Each number is 128 + 24 x the weight over its row's rms, rounded and kept within 0 to 255. Layers, rows and columns count from 0. The size above them is the row's rms in percent of the matrix's.

# layer 12 MLP up, 1280x256, rms 0.109, rows 136-235, columns 0-31
size [ 99 108  97 110 100  89  96 106  93 102 106 114  90 101 102 102  79  91 101  92  99 101  95  80  97 101  89  78  95 104  94  91  90 112  90  98  96  88 106 107 107 106 105 110 102  96  90 107  94  99 106 103 100 102  98  89 113  99  90  99  99  92  87  96 102  87 106  93 104  93 108 104 100  92 106 103  90  92 101 107 104  92 108  81 101  70 102  92 104 103  98 111 106  99 101 106  84  95  96 101]
[[116 166 113 138 176 167 131 125 110  95 137 143 151  98 117  91 103 151 131 144 128 146 106 151 118 131  89 151 143 106 155 145]
 [139 114 144 112 145 132 113 183 140 134 134 145 129 192 148 119  82 162  88 124 117 147 150 120 153  88 184 136 116 117 106 109]
 [102 146 143 155 146 151 117 156 119 146 105  95 159 104 116 150 100 135 161  81 128 131 118 148 122 102 120 146 123 100 124 118]
 [139 138 129 119 136 127 118 119 113 109 145 123 164 140 113 134 140 127 130  93 120 152 126 175  84 110 147 121 111 127 130  96]
 [133  98 149 130  83 180 126 123 130 148 103 140 133 133 150  82 149 183  70 122 161 115 144 152 125 161 162 146 118 137 149  93]
 [165 141  87 197 136 122 137 114  65 119 102 100 134 134 126 116 145 101 118 110 119 152 120 160 138 130 110 133 128 153 123  81]
 [127 119 165 154 147 175 131 166 102 121 148 170 136 119 153 147 153 144 111 142 111 126  89  87 142 163  95 145 105 165 125 127]
 [107 121 120 116 143 137  94 145 142 111 106 127 130 103  83 149 125 180 131 119 169 129 114  91 119 132 117 118 138  98 118 117]
 [220 129 172 152 114  88 127 119 148 116 154 119 112  98 142  89 150 139 139 137 145 141 176 133 143 139 133 131 145 182 181 127]
 [116 139 127 125 130 139 135 142 164 125  79 136 106 140 101 179 141 162 105 117 135 156 161 171 111 122  76  90  95 126 126 116]
 [132 117  95 132 119 144 123 140 138 130 104  98  83 120 123  88 117 120 107 114 133 139 151 127 147 119 174  82 124 123 136 144]
 [115 127 103 195 145 185 145 130 123 121 168 143 122 122 123 121 139 151 101 130 120 132 100 141 149 122 156  80  77 124 112  68]
 [130 144  91 122 155 197  69 141 133 154 135 126 101  97 189 168 108 137  63  89 107 152  99 152 119 182  86 124 112  92 141  82]
 [148 136 145 176 128 136  92 144 161 104 132  84 121 128 145 116 111 139  84 132 120 137 147 124 137 159  96 119 117 103 128 104]
 [101 112  91 112 150 134 127 148  97 145 115 150 126 109 140 136 132 136 142 144 148 121 117 171 114 127 164 148 106  87 112 117]
 [118 120 135 115 136  83 152 142 121 147 129 138 167 106 141 135 101 154 111 130 129 132  88 151 139 123 138 146 141 142 162 152]
 [139 112 128 132 142 162 114 121  98  86 142 166 176 141 141 135 147 104 137  89 130 117 130 113  90 111 133 118 133 153 118  77]
 [244 145 111  94 116 140  98 150 177 161 121 115 164 105  98 134 137 120 165  97 124 133 148 177 129 119 161 135  72 133 152 103]
 [117  90 163 178 101 149 116 174 134 155 164 113 125 147 100 144 171 111 102  94 140 128 114  84 179 134 117 119 103 154 116 117]
 [154  78 122 124 152 109  98 131 126 107  75 181 143 147 124 135  94 131  82 168 169 122 116 112 141 104 135 110 144 121 128 165]
 [115 126  84 131  95 136 107 156 127 142 142  99 158 102 117 108 136 122  83 118 117 148 144 107 129 119 111 163 127  98 197 148]
 [151  81 138 155 179 132 114 152 104 126 182 125 168 101 115 131 179 136 122 107 107 143 139  89 133 147 130 175 118  94 116 149]
 [129  82  89 154 157 118 151 143 165 170 134 123 122 136 193 132 154 121 100 132 101 109 108 132 156 152 122 156 108 145 117 159]
 [129 114 136 112 130 166  94 103 135  93  90 166 150 113 149 113 110 117  97 175 154 126 137 163 120 137 122 105 136 108 101 131]
 [141 179 113 114 162 149 113 118 129  92 106 110 123 127 127 120 119 128 137  83 149 169  76 117 164 145 125 158  68 115 133 111]
 [136 108 174 112 152 155 114 140 124  73 104 131 123 135 115 139 148  82 150 123 146 152 113 125 111 159 123 133  73 110 100 152]
 [155 108 169 123 125 178 150 143 158 129 130 161 124 155 105 124 110 136  96 123 135 139 144 120  91 126 135 136 151  93 150 148]
 [135 115 132 133 154 139  91 117 130  56 156 139 152 151  73 118 114 136 118 120 143 109 120 128 142 117 137 144 133 134 139 123]
 [101 114 128 147 145 143 114 139 159  73 116 161 142 153 126 146 156 144 136 126 109 118 107  98 156 163 136 110 129 130 110 136]
 [152  95 146 126 148 149 106 139 161 152 144 110 131 126 102 104 174 130 113 133 152 182 141 138  95 141 161 156  96  84 152 133]
 [156 162 144 134 110 125 111 106  93 106 144  81 161 142 181 121 130  86 101 129 117 131 112 119 119 149 101 106 131 158 144 130]
 [118 169 125 119 122 127 123 160 152 148  72 112 158  79 169 112 171 134 171 128 142 135 145 136 142 114 153 146 127 161 137 145]
 [ 95 130 131 158 101 123 121 109 137 127 116 114 119 129 125  86 142 141 102 113 121 151 143  98 165 120 147  99 105  81 123 122]
 [158 147 122 113  99 141 105 104 104 111 129 100 146 155 140 111 131 153 114  93 167 160 122 164 116 123 111 113  89 115 124 115]
 [130 130 109 114 167 143 110 139 181 118 109  99 120  92 113 143 109 122 153 127 138 146 128 121 118  76 130 106 149 121 140  83]
 [ 96  83  97 114 132 154  89 151 105 128 132 135 120 168 169 117 139 126 133 125 136 160 117 135 118 141 122 121 117 118 159  47]
 [128 108 136 106 155 127 128 116 123  97  94 132 161 141 118 132  97 157 135 127 142 172 121 134 168 124 180 106 156 132 152 150]
 [100 128 180 124 144 138 125 102 114 129 148 109 168 127 107 114 169 105 127 118 112 142 128 109 119 136 159 128 128 126 120 136]
 [176 151 136 147 150 179 130 164 130 130 134  99 151 136 106 106 122 102 150 177  92 157 140 160 163 103 111 134 120 130 157 139]
 [126 106 159 154 127 134  91 107 164 100 122 117 130 116 152 126 160 125 106  77 149 161 142 174 164 123 112 141 108 100 100 106]
 [134  77 110 144 150 138 134 186 110  78 123 186 110 144 124 123 134 123 151  85 122 148  90 119 143 110  86 137 137 142 131 107]
 [113 143 187 155 161 144 141 113 133 110 145 116 126 142 127 126 151  87 107  99 134 128 135  84 144 116  82 139 116 136 122 128]
 [140 134 119 130 116 176 123 138 177 120 134 152 182 139 148  83 199  93 137 135 173 142 135 104  91 155 143 174 139 151 146 119]
 [111 125 174 173 134 125 110 128 144 110 160 122 163 114 144 145 166 106 156 113 107 110 114 142 104 147 140 109 126 124 154  91]
 [127  95 150 155 151 140 134 145 148 133 158 101 187 146 153  76 112 152 125  95 148 124 127 157 103 171  86 149 142 108 147 118]
 [149 101 111 128 135 150 108  97 146 134 113  85 133 155 145 133 135 137  85 135 154 234 141 123 135 105  94 130 145 103 129 133]
 [180 132 162 138 108 135 120 173  91 142 130 139 119 103 108 154 141 125 155 125 127 134 145 142 124 114 113 131  82 134 132  96]
 [119 143 131 145 118 137  99 128 121 117 144 117 131 141 147 135  96  82  55 116 133 155 113 161 128 139 153  90 120 124  88 138]
 [128 108 138 156 131 158 102 110 129 163 109 154 130 137 143 109 132  94 137 147 170 136 123 137 157 123 142 128 127 121 119 106]
 [116  91 141 128 132 111 123 141 134 142 177 118 126 115 134 100 132 163 102  99 157 140  97 118 135 137 107 163 122 124 157 151]
 [ 89 105 116 130 171 143 110 137 130 165 118 133 118 114 169 105 122 126 148 118 113 159 123 111 182 107 108 108 132 118 163 115]
 [109 121 119 126 159 104 115 141  86  99 139 146 128 123 149 139 112 120 110 108 167 116  97 129 145 125 126 106 124 108 111 134]
 [134  78 126 134 143 129 112 126 134 120 113 168 108 153 160 130 101 122  67 137 115 140 121 129 167 101 149 149 148 115 108 114]
 [142 120  89 154 115 161 166 162 118  87  91 168 132 146 135  84  98  71 111 139 153 132 128 120 171 100 136 134 140  98 162  93]
 [175 120 125 141 148  75 149 118 123 150  75 151 134 147 149 109 158 160 120 144 161 123 142 121 169 135 115 108 126 150 140 133]
 [129 132 122 159 102 100  91 165 130 121 158  99 144 140 155 127 134 127 125 134 135 148 113 112 150 145 137 119 110 113 116 105]
 [133 122 105 110 106 152 116 137 161 139 155 100 123 170 155 131 145 137 162  87 126 168 111  73 153 156 161 135  73 127 129 117]
 [122 110 119 148 152 132 130 123 116 156 126 132 176 113 181 104  79  77 126 109 135 143 108 128 149 148 113 101 110 148  96 154]
 [147 134 114  66 133 106 134 115 157 108 145 131 150 118 101 113 103 109 142 114 152 115 137 146 134 114 106 129  91 139 116 110]
 [136 142 153 122 145  79 117 115  70 114 141 106 154  99  93 139 109  80 141 132 154 123 107 100 125 122  97 162  98 121 128 121]
 [120 142  84  83 145 134 141 156 150 100 136 174 151 161 129 129 163 127 132 108 112 136 131 148 137 111 138 153 137 121 113 124]
 [157 113 135 192 130 134  87 115 115 115 136  85 151 142 129 119 115 102 106 137 152 112 122 145 168 131 176 157  67 141 123 108]
 [117 117 129 180 108 142 173  98 136 139 144 106 102 129 165 146  90 104  86 141 113 139 101 141 151 127 178 139  99 135 109 103]
 [124  93 123 106  49 139  90 112 158 107 128  76 127 101 105 142 124 149 118  83 138 137 141 131 150 133 157 107 117 126 121 120]
 [119 130 154 108 141 130  97 162 111 107 105  98 147 134 201 109 165 143  85 109 125 140  77  97 156 123 126 136  85 155 141 102]
 [167 144 145 114 127 145 122 161 159 127 127 106 125 135 108 131 142 127 139  93 120 149 135 153 109 106 133 126 140 147 191 146]
 [146  98 141 146 142 141 144 105 126 159 120  92 108 114 145  91 106  97 111  92 160 148 114 121 110 164 128 154  95 127 155 119]
 [138 114 139 183 114 138 132 160 169  97 112 130 104 165 103 154 132 121 155 111 127 141 106 146 138 146 120 146 159 156 121 128]
 [115 108 131 150 164 156 137 149 163 124 116 135 135 113 146  87 188  81 112 111 166 176 127 104 108  94 142 122 121  99 148 119]
 [124 145 136 115 172 120  99 124 103 150 150 123 179 128 152  84 160 127 128 146 129 138 126 128 136 125 199 116 106 115 138 150]
 [113 119 171 113 115 110 158 120 164  89 160 155 108 140 145 199 127 169 101 100 139 142  97 178 158 110 109  70 103 115 112 133]
 [ 95 137 121 130 141 171 126 105  91 120 153 131 126 136 166 132 137 162 126 152 123 152 103 150 158 104  79 147 105 133 135  87]
 [ 84 157 129 113 131 126  83 118 124 117 145 121 114  96 177 101 102 117  96 127 105 123 118 129 130 110 168 149 112 114 104 106]
 [122  66 110 143 125 180 112 116 125  98 128  97 150 119 136 133 150 117 137 118 155 120 107 152 106 140 122 141 140 153 105 110]
 [137  93 108 141  91 132 133 161 128 130 158 113 182 156 177  99 121 119 153 142 122 113  93 119 101 122 128 127  81 147 159 143]
 [156 141 135 149 126 133 134 151 136 118 134 128 159 145 108 100  62 113 147 134 127 116 101 148 113 134 115 135 128 134 171 127]
 [107 116 169 136 202 110 112 112 201 112 151 122 110  94 158 123 144 133 116 129 142 146 103 137 138 174  94 152 132  67 153  99]
 [125 139 105 121 118 121 178 125 156  90 159 153 129 183 159 112  92  90 145 121 128 115 156 119 139 140  81 115  83 137 136 131]
 [116 130  94 144  98 133  97  84  94  91 112 124 126 136 152 108 129 104 147 121 116 145 100 116 109 146 138 109  95 112 145 153]
 [106 129  94 116 157 111 117 130 141 126 121  92 137 164 168 115 144 114 148  88 141 124 133 126 127 146 130 140 124 118 165 102]
 [117 131 125 126 165  75 166  84 150  72 122 141 111  95 162 127 124 141  95  99 114 128 124  92 152 142 117 118 136 128 176 146]
 [115 142 107 134 150 122 118 140 120 121 110 113 115 151  95 124 128 117 111 110 147 144 119 162 119 164 116 120 131 112 145 128]
 [131 129 134 121 144 124 134 141  92  70 143 168 160 131 149 125 162 117 107 152 158 145 148 151 137  96 126 117 119 163 105 146]
 [128 143 141 115 174 127 127 110 122 126 144 109 157 140 125 118  68  94 146 146 102 131  89 135 154 171 150 139 114  57 155 117]
 [134  88 126  88 121 122 116 140 133  94 100 117 146 177  94  94 143 140 112 113 134 148 139 110 139 165 121 132 170 137 147 114]
 [128 155 115 120 141 125 125 128 117 133 119 109 114 135 170 154 106 136  99  96 125 113 109 115 145 132 133 141  93 130 141 101]
 [146 122 155 148 142 146  82 126 124 101 175 152 167 130 124 143 120 128  93 125 113 139  78 157 167 125 123 139 109 136 145 142]
 [127 130 158 181 104 120 130 166 178 129 140 143 140 140 124 114 191  96  81 124 122 131  83 119 152 127 143 132 107 120 181 125]
 [177 123 137 157 152 134 123 186  84 112 169 127 136 116 112 139 127 131 110 104 147 157 145 122 130 123  82 126 115 120 150 120]
 [108 101 157 159 162 159  94 152 148 136 123 146 101 168 145 120 134  94 137 116 104 130 145 111 139 184 123 121 109 167 103 131]
 [111 104 125 137  97 141  54 139 130 126  98 114 146 149 120 166 139 139 138 127 120 146  85 110 151 103  85 126 150 115 144 131]
 [125 127 145 134 153 121 116 133 142 135 154 147 129 155 146  95 151 119 140 133 118 152 125 137  91 137 150 106  79 119 143 176]
 [101 101 112 189 144 166 118 128 125 100 122 160 158 132 114 116 145 120 161 132 159 148 124 121 169 175 148 127 108 122 129  82]
 [128 114 150 163 167 126 120 113 134 122 107 116 139 160 106 135 124 109 139 141 174 114 134  84 141 140 105 143 105  79 138 160]
 [133  49 106 150 127 133 139 120 116 116  97 187 119 163 140 144  98 153 109 125 104 135 154 186 143 122 119  68 114  96 120 111]
 [157 130 118 130 109 131 111 149 139 140 165 131 124 128 115 110  99 135 120 121 167 149 106 173 131 130 135 120 126 126 130 123]
 [109 113 133 139 141 142 137 165  87 156 115 136 132  83 149 110 134 203  76 141 153 152 147 138 152  91 118  96 122 146 133 132]
 [136 137 104 165 123 143 104 126 124  98 135 140 115 107 110 158 124 149  90  98 142 133 124 155 162  96 137  88 109  99 115 114]
 [119 157 113 163 148 104 119 117 119 133 101 138 127 148 131  91 117 160 100 117 128  97 112 157 114 129 127  94 127 138 148 125]
 [ 90 130 123 141 139 108 141  92 130 131 129 112 115 146 123 155  93 154 153  91 127 168 129 161 116 128 144 119 140 109 152 153]]
# layer 12 MLP down (transposed), 1280x256, rms 0.109, rows 136-235, columns 0-31
size [ 91 106 106 120  91  88  93 119  84  94 114 114  78  97  95 107  81  84  92  89  96  97 106  73  99 114  85  73  90 107  88  89  85 112  87  99  94  86 108 108 104 111 104 111 103 102  80  94  87 103 105 103 107 106  95  88 129 119  81  89  84  78  85  96 101  86 123 100 101  88 104  92  94  92 110 109  83  98  98 111 106  88 105  77 105 111 100  91  96  98  88 109 111  94 109 103  85  86  92 100]
[[158  99 119 141 144 120 133 154  93 137 156 165 157 139 167 168 132 144 111 100 163  98 157 134 111 143 148 145 133 104 127 121]
 [163 173 127  79 103 151 113 128 129 130 160 180 183 146 135 134  90 140 154 147 147 131 123 122 121 131 128 123 133 108  94  88]
 [128 154  99 124 153 142 124 149 117 180 115 112 126 129 116 141 142 142 101 143 163 172 151 141 128 121 103 100 123 150 114 117]
 [122 143 141  91 120 129 140 120 126 105 129 100 160 132 162 140 124 104 113 137 125 118  89 134 121 143 121 148 140 136  93  79]
 [151 108 117 142 160 102 137 112 123 144 178 123 121 105 133 112 174  93  90 101 133  85 109 123  86 126  89 143 123 110 138 149]
 [144  92 140  93 146 131 120 136 154 128 121 131 167 168 112  94 125 146 121 122 174 105 102  95  94 157 142 116 135 109 132 114]
 [163 123  94 152  90 133 130 162 141 101 134 123 121 106 105 119 160  95 124 161 114 156 139 160 132 156 123 142  81 148 106 131]
 [134 122 148 129 142 122 128 104 158 148 129  93 129 106 180 137 120  68 116 104 124 126 149 110  87 122 104 141 133 109 137 184]
 [ 78 123 121 119 164 120 113 136 125 156 145 135 103 140 127 175  99 134 132 122 115 118 129 120 135 106 128 160 145 126  97 115]
 [116 146 137 106 118 127 156  93 150 132 164 153 134 120 164 142 116 149 121 114 122  78 124 106 107 151 120  82 125 144 169 127]
 [107 111 123 141 137 119 129 141 146 148 141 107 177  79 164 133 109 141  94 125 132 117 133 103 102 154 121 125 116 159 161 109]
 [145 162 160 134 139 143  90 150 132  92 124 145 124  97 113  87 101 110 134 121 149 105 166 156 117 154 159 125 153 127 120 126]
 [119 106 139 149 147  71  78 121  82 126 108 139 132 131 149 103 136 129  92 172 140  52 157 135 138 115 152 150 123 160 142 134]
 [131 134 119 120 144  92 101 137 138  90 153 141 176 149 145 113 132 120 102 112 117 130 128 137 129 142 141 167 111  98  99 147]
 [118 115 143  95 148 156 154 117 112 141 161 116 147  97 143 133 127 133 155 162 145 115 108 125 165 121  80 141 132  79 138 129]
 [119 137 138 162 135 147 112 129 123 136 121  93 167 120 159 156 116 151 126 154 129 137 111 132 100 144 137 106 160 135 108 163]
 [133 180 116 157 144  97 155 100 111 134 121  83 130 111 116 141 114 146 142 178 107 103 113 120 146 148 105 141 142  88 105 173]
 [110  96 119 174  95  85 160 141  81 153 163 122 107 151 160 122 146 104 112 194 126 125 113 118 102 152 110 120 154 132 136 139]
 [111 150  93 129 154 117 155 106 145 136 131 129 139 102 124 128 121 170 149  97 132 129 130 127 130 170 147 164 134  83 133 123]
 [111 135 163 160  97 106  96 140 145 151 145 130  97 137 126 132 153 149 118 159  84 126 132 165 153 168 155 105 141 154 131 115]
 [138 150 125 147 156  93 146 135 120 176 112 123 157 115 129 127 128 159 160 106 128 100 135 123 115 114 115  93 131 171 120 136]
 [161 140 133 138 117 131 125 109 130  97 106 159 170 138 136 161 137 132 132 113 131 160 151 127 157 163 152 144 133 111 178 117]
 [158 140 176 109 145 168 111 119 159  77 132 120 102 102  72 154 109 119 169  98 122 136 141 116 112 121 178  90 127 108 142  99]
 [160 112 144 183 167  77 155 113 154 103 155 122 115 153 119 100  64 125 133 126 105 154 135 147 167 124 104 106  92 148 142 161]
 [141 135 120 125 111 120  96 137  89 127  76  98 101 108 138 201 137 141 120 159 123 172  90 124 114  80 151 125  96  70 124 121]
 [135  83 150 156 118 142 107 115 157 110 117  98 152 117 166 148 201 105 102 112 149 138 136 103 110  97 141 114 137  87 155 112]
 [125 144 102 132 124 145 134 184 164 111 108 134 137 140 157 150 145 140 130 109 123 192 141 159 146  99 119 160 114 132  89 124]
 [114 100  99 151  81  98 125  83 105 139 137 121  78  91 156 153 119 153 140 160 104 160 115  92 100 165 189 149 121 122 109 126]
 [139  93 109 109  79 113 137 123 119 152 100 129 143 128  97 163 139 134 146 114 124 125 107 144 155 128 148 108 137 168 152 118]
 [137 145  95 191 100 130 136 114 117 120 168 130 141 123 124 159 135 169 137 134 123  96 115 178 118 131 128 130 112 135 153 133]
 [ 86 137 142 123  88 120 110 170 117 157 114 134 122 152 144  90 157 130 139 131 162 126 112 105 118  89 117 129 111 127 131 135]
 [125 140 115 140 149 105 140 128 103  83 168 140 106 153 126 152 131 144 117 143 144 137 156 108 125 124  87 147 184 159 103 127]
 [143 115 139 120 164 118 120  89 102 172 181 110 160 134 101 137  97 129 136 143 127  92 158 182 151  70 148 133 118 169  97 103]
 [181 112 111 128 137 107 100  77 121 117 167 128 130 115 110 130 114 152 108  85 141 135 158 120 110  83  87 143 185 139 133 125]
 [149 194 136 121 134 154 104 134 145 135 113 123 123 122 122  95 116 123 108 146 146 123 111 114 102 138 103 123 165 158 126 148]
 [167 168 115  99 138 127 122 102 125 156 164 121 182 168 142  94 179  94 118 136 166 176 127 103  99 100 129 120 109 128 124 137]
 [112 123 141 160 101 143  96 116 165 140 158 130  91 120 137 149 134 179  97 141 150  98 143 128 112 135  93 115 129 154 113 100]
 [128 150 125 104 115  95 168 179 110 158 184 123 141 117 133  79  96 152 104 148 183 124  98 106 148 132 109 117 131 158 158 139]
 [147 152 141 144 114 155 155 143 162 106  81 181 112 130 158 110 143 120 130 124 137 133 116 152 146 144 122  90  75 138 123 128]
 [144 134 136 119 140  85 131 116 139 125 160 167 153 116 153 108 112 140 155 128 157 144 152 129  77 143 141 145 150 108  92 148]
 [125 121 121 106 128 122  84 108 142  73 121 152 141 149 148 161 106 182  99 124 149 124 117 126 114  95 155 122 131 143 122  94]
 [116 102 149 175 151 114 143  88 117 137 150 130 104  97 157 124 178  78 118 147 105 101 134 109 118  79 108 116 151 111 141 141]
 [ 93  72 160 119 110 103 134  82 148 154 151 132 162 147  94 154  95  92 120  89 137 136 106 136 130 110 174 130 150 161 119 131]
 [139  66 138 156 115 161 152 104 167 129 128 124 113 137 157 135  88 126  95 113 114 107 143 138 113 119 138 137 151  98 122 155]
 [122 166  96 153 117 182 121 102 144 119 139 141 135 102 126 115 139 109  94 100 105 122 170 149  97 190 160  86  88 134  90 126]
 [ 88 131 148 143 144 120 134 101 145 156  72 126 142 147 140 109 164 107 125 141 125 184 129 113  91 107 195  94 145 130 111 134]
 [ 80 154 135 128 119 154 135 117 132  99 140 148 103 128 134 129 188 145  70 134 127 109 183 119  93  96  99  97 144 136  75 113]
 [152 163 155 112 153 149 130 120 107 117 144 130 113 108 119 145 118 111 102 110 110 127 132 161 132 151 106 119 145 113 106 115]
 [ 96 116 142 114 111 121 141 109 127 173 101 140 147 143 114  83 121 169 134 162 136  88 134 131  94 117 105 119 165 103 100 150]
 [127 181 146  77 115 123 121 124 169 134  84 155 145 118 127 131 135  88 141 118 125 164 125 106 127 122 114 125 175 148 130 119]
 [124 116 145 119 138  89 120 108 155 113 124 136 168 137 121 119 129 140 161 103 145 156 123 143 139 123 169 114  96  86  97  91]
 [116 146 129 110 105 133 162 120 107 131 114 125 141 123 142  99 125 108 126  85 111 175 118 145 149 132 140 117 128 110  73 144]
 [156 150  94  62 117 107 131 128 103 158 140  62 108 125 126 153 149 112 134  97 176 129 134 119 149 130 148 125 103 164 129 129]
 [102 116 140 159 127 115 131 103 164 119  92 135 158 120 134 158 111 137 101 116 150 116 131  79 153 173 112 125 157 117 110 126]
 [127 110 150 124 111 120 113 135 164 139 101 123 150 130  94 102 117 118 118 118 132 106 124 109 119 136 138 159 133  97 143 137]
 [140 150 122 123 100 139 192 111 117 120 109 139 137 109 178 107  60 123  76 159 119  77 126 145 109 166 124 150  99 149 107 130]
 [135 175 111 101 108 133 156 156 114 112 125 116 123 124 147 164 135 147  99 134 101 140 113 112 123 104 115 141  81 152 106  96]
 [108 154 102 112 122 153 155  97 123 123 153 105 127 108 147 116 100  80 116 116 139 149 118 133 156 114 118  68 132 120 146 129]
 [130 103 111  83 158  99 131 122 142 152 106 131 111 135 125 107 112 119 117 149 129 134  90 104 148 137 150 146 132 141 158 160]
 [143 131 151 112 100 116  69 162 144 138 113 157 124 139 120 107 143 120 143 111 121 127 140 120 128 115 140 161 117 123 134 113]
 [167 132 141 111 133 147 140  82 131 111  90 112 103 116  91 138  99 153 107 134 114 123  88 123 108 167 154 124 194 136 110 114]
 [107 114  94  88 131 141 166 159 146 118 151 148 152  71 158 177 140 127 131 158 117 163 123 109 118 114 116 112 135 128 154 151]
 [109 123 114  73 136 155 123 120 163 113 139 104 119 175 123 101  97 180 110  98 155 135 162 127 110 135 130 129 177 115 107 123]
 [124 103 109 150 149 163 163 145 134 165 129 126 173 108 129 125 144 165 149 150 140  81  70 103 113 151 152 154 107 139 143 156]
 [105 149 127  83 124  87 111 146 123 136 113 134 129 104 111 114 143 159 130 141 140 112 105  68 127 127 151 117 157 104 137 120]
 [ 98  76 159 183 155  95 166 125  94 118 149 146 139 116 175 124 105 115 141 129 150  95  78  90 110 104 145 148 130 107  85  98]
 [135 130 160 143 151 124 196 154 152 157 120 142 125 117 172 150  92 119 165 111 145 113  82 144 126 149 118 115 124 141 139 127]
 [149 134 160 153 116 116 165 158 153 153 110 140 117 161  92 174 131 103 114 139 118 126  87 119 116 132 115 108 121 118 118  97]
 [134 137 110  96 118 124 159  91 142 121 102  76 115 133  92 172  92 137 134 131 103 125  90 108  97 171 157 152 129 113 137 101]
 [ 75 155 102 133 141  71 138 159 118  99 138 130 182 135 124 110 139 126 120 119 137 124 138 133 128 146 173 107 121 145 119 107]
 [138 147 140 152 129 155 122 115 136 136 129 125 133 129 127 109  93 133 165 148 121 107 139 109 141 139 124 121 152 110 131 144]
 [137 107 144 138 131 127 119 101 121  79 140 139 112 167 127 141 122  92  94 143 131 108 155 108 136 135 127 129  96 127 141 106]
 [125 108  95 151 108 115 139 106 110 120 135 135 136 158 108 123 116 127 122 106 127 124 126 155 131 113 170 137 131 112 164 125]
 [108 134 122 106 143 127 159  65 101 122 114 104 124 127 156 113  97 103 130 172 139 111 112 149 151 128 149 115 132 115 144 123]
 [136  96 115 116 164 163 131 148 126 146  81 125 144 102 122 152 132 152 144 117  96 117  72 153 112  99 141 131  97 128  93 108]
 [132 111 132 115 159 161  92 120 147 105 103 149 175 108 135 145 139 159 110 148 128 176 137 157 115  81 102 156  99 153 116 103]
 [142 125 129 104  83 154 152 136  96  87 108 158 144 140 105 105  74 124 123 105 110 114 150  74 115 132 168 106 109 119 107 112]
 [ 99 175 162 126 147 124 109  99 111 114 132 105 149 180 131 144  92 119 113 138 139 119 190 142 143  91 114 113 125 125 119  89]
 [171 152 139  87 169 167 114 119 134 135 132 177 108 125  92 154 146 105 132 134 127 176 118 104 125 136 125 170 127 115 131  83]
 [129  81 179 108 126 132 153 145  99  95 136 111 153 126 120 157 109 148 190 107 155 146 138 115 123 117 142 129 120 130 138 114]
 [164 143  99 134 106 106 129 110 126  77 117 133 100 106 142 137 135 117 114 104 135 131  89 133 119 157 119 111 127 146 111 116]
 [133 120 119 148 149 132 150 178 126 142 141 145 137 144 130 128  94 162 159 116 115 133  81 121 127 112 180 145 129 115  88 124]
 [140  78  99  90 148 114 145 120 112 124 175 124 154 139 104  81 124 119 135 118 138 127  74 105 133 137 178 128 103 122 129 124]
 [132 157 151 121 111 125 147 145 131 126 143 142 139 142 106 120 181 130 117 103 160  78 171 149 135 142  57 150 127  99 134 101]
 [134 125 143 126 111 193 135 174 149 133 106 100 141 123  88 151 107 140 140 146  79 120 112 125 114 123 107 150 109 166 118 138]
 [142 142 128 146 138 132 118 131 133 122 125 132 145 134 164 113 110 100 105 102 165 150 101 147 157 150 128 128  91  93 175 132]
 [113 128 118 107 139 141 167 128 118 110 106  79  78 155 108  92 115  90 131 120 133 158 127 164 142 133 155 113 114  91 144 135]
 [104 170 102 186 155 161  85  90 126 116 145 148 152 134 159 146 131 163 159 125 165 133 161 162  95  90 126 102 142 137 105 116]
 [142 137 162 122 113 156 113 148 116 126 146 144 143 124 114 139  84 110 132 133 101 111 138 165 100 100 111 134 110  91 108 150]
 [137 153 132  96 129 149 124 132 116  93 145 117 139 116  99 143 119 142 140 165 154 110 162 124  96 135 103 121  99 178 127 151]
 [144 205  85 141 122 117 177 124 145  98 143 142 117 114 119 135 119 117  94 133 163 119 138  69 129  98 141 127 148 151  81 125]
 [ 99 110 121 130  96 161 144 119 120  93 121 115 156 119 115 144 132 157 106 156  82 132 120 141 124  74 140 140  79 125 101 174]
 [ 84 118 146 131 154 141 111 143 140 148 113 129 113 116 124 137 115 146 119 113 105 132  73 160  72 162 123 135 109 107 177 119]
 [155 164 141 144 130 157 148 130 110 127 138  73 121 147 124 124 110 115 161 147 149 142 137 141 152 131 121 106 140 167 133  80]
 [171 109 123 133 168  67 161  87 164 106 132 174 140 128 138 150 107 108 168 116 126 111 128 134 121 132 163 113 144 148 127 122]
 [138 108 133 105 112 145 165  98 137 144 115 121  94 133 134 128 140 113 150 176 132 123  97 131 100  98 121 131 113 137  55 112]
 [179 112 147 127 158 129 159 123 170 110 165 113 129 107 114 183 104 114 152 126 118 155 116 120 122 136 157 156 137 116 137 101]
 [109 126 154 142  95 164 128 141 151 153 159 157 124 105 136  84 104  71 148 132 114 127 147 104 100 107 123 140 138 140 150 110]
 [118 119 113 104 132 142 115 139 165 148 146 118 113 122 145 145 122 169 142 165 143 116 149 111 132 133 121 144 156 151 116 163]
 [135 154  93 134 149 171 172  75 113 137 173 136 186 167  93 144  79 142 119 131 142 158 166 115 148 147  85 107 148 119 135 133]]